config = dict(
    norm='layernorm',
    lr=0.000671,
    decay_shape='linear',
)
Each number is 128 + 24 x the weight over its row's rms, rounded and kept within 0 to 255. Layers, rows and columns count from 0. The size above them is the row's rms in percent of the matrix's.

# layer 13 MLP down (transposed), 768x256, rms 0.0673, rows 71-117, columns 0-31
size [ 91  90  98 108 112 101  92 100 122  95  97 101  96  97  95  91  98  96 116  87  98 101  98 100 110  91 113  98  91 102  87  99 104  97  91 103 101 103  93  95 107 113 114  98 105  98 113]
[[116  86 116 120 111 148 143 111 119  84 154 114 138 101 165 129 118 154 157 120 111 141 174 131 110 134 143 132 153 112 104 113]
 [ 91 110 146 100 136 127 121  98 141  98 104  97 142 168 115  97  74 141 124 128 153 154 176 166  85 195 141 131 130 121 145 146]
 [ 99 121 102 119 160 169 151 106 150 158 148 131 164 115 133 116  81 129 102 131 133 135 141 111 133 154 123 166 130 111 137 145]
 [141 116  81 176 129 149 106 155 110  86 132 130 120 151 134 135 147 154 178 160 145 122 126 121 136 138 147 163 143 105 150 153]
 [136 151 161  93 148 113 118 151 112 120 116 105 109 153 127 126 121  95 143 160 148  78  90 128 146  97 145 132 141 130 123 115]
 [161 135 154 124 147 115 141 173  97 122 129  84 128  65 139 145 122 115 133 126 122  88 125 148 122 144 159 127 137 144 104 122]
 [153 152 126 134 100 135 129  81  98 120 138 167 134 163 107 157 156 160 145 116 135  72 140 115 182 124 154 137 118 115 149 136]
 [151 109  87 128 119 140 119 133 132 133 121  78 117 105 117 125 114 140 137 116 132 140 117 141 125 108 159 121 114 125 126 159]
 [125 109 108 125 129  85 156 115 131 142 136 122  86 139  81 137 120 135 160 121 142 127 120 111 112 139 155 106 143 137 116 123]
 [148 144 134  73 126 110 148 119 120 106  84 159  88 150 106 147 139 116 145 120 125 132  91 115 106 103 138 144 159 134 142 122]
 [158 140 153 157 133 119 158 142 105  85 146 125 135 101 108 127 149 166 124 110 127 127 167 147 178 154 140 121  97 111  96 138]
 [104 110 118 141 181 128 152 180 140 146 122 174 106 118 152 150 150 115 140 128 148 135 135 115 118 137  56 140 147 124  81 107]
 [ 91 128 138 156 121 132  94  82 158 129 162 145 136 144 149 101 105 109 132 122 100 152 108 144 159 114 171 127 151 157 119 148]
 [ 99 137 107 139 144 128  81 160 139  75 116 138 135 117 130 123 123 118 144 114 104 137 100 121 145 100 139 112 107  71 136 159]
 [124 128 123 134 125  68 163  98 138 138 118 141  61 141 157 143 146 105 128 114 134 101 131 154 110 115 161 111 120 103 103 125]
 [112 138 128  99 118 112 120 101 137 102 129 122 141 133 130 131 161 110 116 137 130 130 112  98 157 131 123  85  91 165 141  83]
 [132 151 179 133  65  99 127  80 108 162 111  83 171 132 141 116 132 117 147 140 139 124 117 141 193 172 122 160 120  75 105 131]
 [147  98 152  99 133 108 126 136 147 127 184 130 112  74  94 104 149 165 119 104 148 150 118 137 146  83 154 133  93 101 127 126]
 [131  92 109 108 163 147 106 140 130 131 102 137 137 141 153 104  90 108  79 120 108 125 112 107 133 129 139 122 110 107 130 150]
 [ 87 135 114 113 159 120  98 150 126 183 152 148 150  58 136 121 157 150 140 109 151 123 112 143 107 107 137 112 120 167 135 148]
 [129 102 125 126 131 120 154 119  94 152 132 120 128 154 114 114 179 106 156 144 126  93  90 143 168 126 141 111 137 138 142 126]
 [139 121 109 106  88 125 159  97 126 129 125 122 107 140  99  94  96 141  97 156 141 156  97 149 142 114 100 127  97 115 134 185]
 [ 96 143 132 145 128 162 110 111 127 177 114 136 106  59 168  93 116 144 104 131 143 139 140 139 116 148 139  88 106 121 117  95]
 [167 136 133 127 128 115 121 137 151 142 121 159 130 124 129 126 122 150 154 117 109 108 157 169 118  91 100 137  81 118 151 140]
 [110 117 150 112 143 130  92 135 113 134 120 149 123 149 150 125  98 126 131 144 124 107 128 133 163 101 141 130 135 118 184 164]
 [136 177 178  93 127 115 140 136 126 150 123 114 104 147 112 152 123 165 135 132 116 157  92 128 100 118  98 129 116 144 143 107]
 [ 87  95 150 130 151 113 157 129 130 118 129 158 113 121 133 198 148 146 152  95 146 133 156 121 164 109 138 130 131 157 134 145]
 [ 88 147 126 103 118  97  89  89 109 118 148 111 108 134 103 135 131 143 128 149 130 165 113 186 151 116 119 142 128 117 159 143]
 [116 127 136 117  76 133 145 134  83 135 122 142 133 145 124 100 119 115 103 110 175 114 151 113 116 112 133 134 135 133 159 138]
 [179 125 130 147 140 121 147 104 145 118 144 111 152 116 147 156 104  82 140 103 154 142 149  86 151 131 138 152 147 128 171 103]
 [155 124 164 146 151 133 100  85  96 141 146 177 132 156 120 159 103 128 122 164 105 123 103 123 155 140 170  90 144 146 128 131]
 [129 155 144 157 135 115 132 134 139 137 145 104 142  97 123 144 165 122 112 113  83  94 122 152 133  97 165 133 105 151 116 143]
 [129 104 131 189 154 133 140 107 130 122 134 135 169 148  89 123 127 164 147 118 151 150 106 127 141 145 117 180 128 123 129 136]
 [155  83 116 172 122 151 110 154  87 158 125 114 117 135 137 116 158 131 153 162 128 103 131 140 144 109 131 120 144 114 158 122]
 [124 111 140  84 131 138 145 133 116  84 138 152 156 137 120 106 170 110 138 153 117 130 101 142 165 112 138  86 124 128 136 130]
 [138 147 106 120 118 105  81 141 122 111 159 112  87 128 137 120 125 100 156 106 127 116 131 132 118 122  72 125  82 104 132  92]
 [141 139 136 140 150 144 128 155 134 123 137 125 144 113  95 109 141 168  87  69 127 125 107 116 118 136 101 158 178 124 151 150]
 [103 101 139 130 176 130 108 119  97 119 168 141 133 207 136 130 110  97  79  91 124 135 126 115 119 125 105 125 115 154 169 100]
 [127  85 139 105 132  95 130 122 103 169 108 151 109 123 110  65 132 114 141 106 111 158 116 128 126 115 113 117 116 136 153 124]
 [144 155 123 165  94 101 137 134 152 105 110 119 127 158 139  88 107 157 136 180 102 153 118 122 128 135  88 136 146 132 118 130]
 [ 69 107 104  90 132 156  69  88 162 143 112 103 128 158 130 129 133 124 139 163 121 119 128 124 125 166 148 122 116 112 103 142]
 [ 95 119 103 145 120 148 123 111 141 108 157 118 132 146 148 137 130 132 121 117 140 109 135 117 164  51 149 119 178 116 121 159]
 [113 106 145 128  85 103 110 163 186 137 138 164 110 161 131 118 120 151 129 119 130 149 132 117 146  97 119 193 107 132 144 116]
 [103 141  87 137 137 114 119 139 139 125 176  89 122 133 101 152 145  84 146 130 160 108 126  86 181 129 146 127 113 123 139 104]
 [118 137 182 134  93 110 134 135 136 139 122 142 106 128  68 135 147 125 122  98 103 107 109 136 117 126 103 100 179 145 120 142]
 [118 112 120 154 131 179 104 146 153  78 134 147 124 124 142 103 125 119 113  86 104 140 125 191 121 135 141 119 140 131 141 104]
 [110 158 182 148 113 151 165 146 120 114  85 136 175 130 126 158 137 192 131 119 131 163 105 122 123  92 124 138  96 144 133 119]]
# layer 13 MLP up, 768x256, rms 0.0668, rows 72-117, columns 0-31
size [ 93  95 107 107  99  93 100 113  96  96  97  99  99  96  95 102 100 102  89  99 104 100 103 102  92 107  95  95  99  94 101 104  97  93  99 101 102  95  97 104 105  99 103 104  98 107]
[[133 109 109 122 115  77 117 148 105 136 138 121 129 134 146 164 124 156 171 123 113  98  83 118 134 146 123 150 145 131  99 143]
 [137  80 167 144 128 149 139 133  78 122 160 167 134 145  93 119  94 148 153  97 138 167  94 148 118 108  98 132 105  86 132 142]
 [112 113 147 131 129 108 126 100 135 122  82 112 148 148 166 173 121 119 164  84 102 167 154 166 134 154 143  95 170 130 116 139]
 [141 114 140 117 115 127 137 125 129 152  99 124 144 125 169 115  83  91 148  86 115 121  92 106 132 159 116 121 117 136 149  97]
 [126 115 118 158 146 134  95 150 128 107 111 145 149 162 126 119  92 130 167 101 104 105 152 163 141  97  89 163  95 152 118 125]
 [137  93 152 118 145 106 185  89 130 139 145 104 116 117 102 145 128 104 153 144  92 141 107 135 135 109 154 114 177 113 150 152]
 [174 128 106 102 160 104 140 112 108 129 124 126  87 116 135 155 111 142 108 122 110 129 102 147  60 118 111 101 140 111 166 151]
 [154 116 143 121  86 144 151  73 137 157 112 125 163 148 135 107 103 109 186  95  57 150 122 157 136 112 113 139 136 117 158 124]
 [ 87 129 135 119 125 134 129 112 126 111 161 150 176 145 121 139 114 120 107 113 149  69 137 108  68 135 145 119 122 101 123 149]
 [110 132 175 139  98 148  96 142 100 112 137 121 184 156 109 172 144 136 108 115 158  85  93 106 126 150 118 147 151 137 159  87]
 [ 67  94 155  83 130 148 136 123 104 176 132 113 118 120 127 149 132 121 115 117 126  81 163 134 117 102 107 161 140 163 166 127]
 [156 123 102  98 175 159 131 166 121 151 124 119 149 109 118 186 137 112 155 128 158 120 128 140 113 129 114 121 131 159 138 123]
 [119 128 128 151  90 126 180 106 125 127 124 159 126 148 118 144 125 169 129 123 133 133 142 138 132 116 135 166 187 148 101 119]
 [124 122 125 142 128 139  97 138 137 117 116 169 183  99 122 142 122  95 133  94 134 129 112 124 160 133 150 162 167 117 209 115]
 [172 108 150 134  91  77 111 173 143 133 130  97  59 134 117 117  85 199 136 122 100 129 108 145 142 146 136 118 168 114 131 150]
 [152 141 123 128 142  97 136 145 115 126 108 160 144 105 141 174 128 162 144 119 132 111 129 109 125 157 118  95 155 166 127 142]
 [147 125 184  59 174 146 122 163  46 116 106 172  95 114 134 146 159 114 111 129 107 123 103 141 115 132 148 123 129  94 108  74]
 [117 121 121 123 170 129 104 150 123 124 136 125 155 130 149 139 121 143 132  90 152 109 140 105 135 136  76 142 130 159 127 146]
 [100 153 166 140  71 143 128  97 127 114  82 138  91 148 136 118 133  94 116 146 127 142 138 151 113 127 113 146 147  95 125 130]
 [133  86 122 146 144 151 129 134 102  97 146 140 138 117 155 111 148 136 116  94 126 140 163 144 119 135 112 141 123  99 105 109]
 [114 119 119 127 117 134 169 125 129 167  89 140  84 128 188 121 147 125 119 138 148 159 138 147 128  92 119 104 198 161 119 116]
 [145 120  85 111 105  78 141 154 129  72 101 117 123 158 139 139 109 122 129 105 136 117 150 152 101 140 147 170 153  86 147 119]
 [104 128  90  65 136 152 116 118 118 153 134 154 135 141 181 109 105  98 139  89 107 169  71  99 130 125 127 128 129 147 113 145]
 [142 124  94 169 120 129 129 117  84 119 109 150 117 148 106 140 128 131 134 104 135 140  89 121 115 118 149 171 162 111 152 117]
 [111 127 107 171 118 177 161 155 128 124 156 167 135 151 143 127 106 136 136 114 144 131 130 134 115 120 112 140 181 137 105 172]
 [156 171  81 108 134 100  87 125  95 147  92  89 147 120 133 140 123 120 115 109 120 115 117 111 103 159 119 112 148 125 143 139]
 [148 130 144  94 115  59 161 128 139 150  41 144 129 134  98 108 116 125 139 112 175 137 163 116 144 133 119 109 160  95 142  90]
 [119  86 143 118 169 118 131 157 121 148 143 164 132 129 156 150 118 155 140 132 111 102  88 132 120 109 128 113 147 154  83 123]
 [129  86 117 110 178 153 145  95 132 145  91 143  98 136 126 142 155 130 128 129 108 189 132 122 148 144 118 114 120 176 118 143]
 [ 91 132 103 110  71  99 159 188 118  61 126 129 109 120 154 122  88 122 115 124 167 134 128 143  75 148  82 170 125 104 123 160]
 [124  95 115 128 117 103 105 109 119 111 104 130 156 150 107 158  88 161 106 134 121 140 151 112 112 110 105 122 114 140 139 144]
 [120 159 116 165 152 111 167 147 108 129 121 137 119 133 130 144 168 180 107 100 162 119 170 129 116 151 103 112 131 142 147 129]
 [ 96 172 119 124 102 143 143 151  99 161 113 176 115 143 127 146 156  97 156 113 132 131 165 129 157 160  99 133 158 106 119 175]
 [ 99 148 100 134 124 126 141 189 131 142 104 127  91 131 177 150 128 144 131 132 147 130 135 160 129  82 131 154 124 121 111 105]
 [125 119 126  81 115 107 145 143 118 131  83 125 157 143 142 159 124 120 101 127  98 109 143 112  99 133 124 123 144 149  84  87]
 [ 76 119 132 152 103 154 121 132 106 136 109 120 119 132 196 124 140 149 140  95 102 103 176 166 115 100 144 124 145 111 137  97]
 [138 118 140 147 131 158 137 120 102 156  71 131 162 111 127 139 116 149 115 142 106 167 111 113 127 128 125 165 163 151 131 150]
 [135 165 132 146 117 106 133 114 152  79 122 113 161 150 130 152 103 133 145 112 106 119 112 154 139 132 135 134 144 121 153 170]
 [138 104  91  70 127 155 190 103 138  92 130 113 161 147 148 117 112 138 123 114 126 108 105 128 111  78 140 106 124 146 127 144]
 [145 120 160 111 136 129 175 163 124 125 188 121 135 106 136 169 105 105 136 123 127  92 109 117 109 141 126 211 148 130 131  88]
 [152 132 140 169 125 157 122 156 141 118  95 133 130 136 121 144 139 156 168 133 118 143 102 132 110 152 168 154 105 151 131  94]
 [115 147 129  86 157 115  78  71 111 131  74 125 171 112 125 141 126 143 135 110 115 123  75 123  98 123 157 123 109 173 140 156]
 [141 122 128 112 120 144 121  90  69  89 115 148 124 189 140 141 143 170 159 100 108 110 116 170  85 144 124 133 133 114 107 173]
 [ 87 161 106 148  96 131 140 116 112  90 116 178 138 104 130 143 138 142 128 110 120 127 118 162 147 124 164 151 133 139 148 125]
 [116 131 138 141  87 129  93 134 151 165 124 129 113 139 136 129  70 125 133  86  97 126 126 122  81 136 104 143 126 137 110 123]
 [ 98  97 170 163 111 159 123 160 106 129 140 115 136 120 146 126  98 127 185 103 120 113 163 161  94 107 107 118 146 183  95 144]]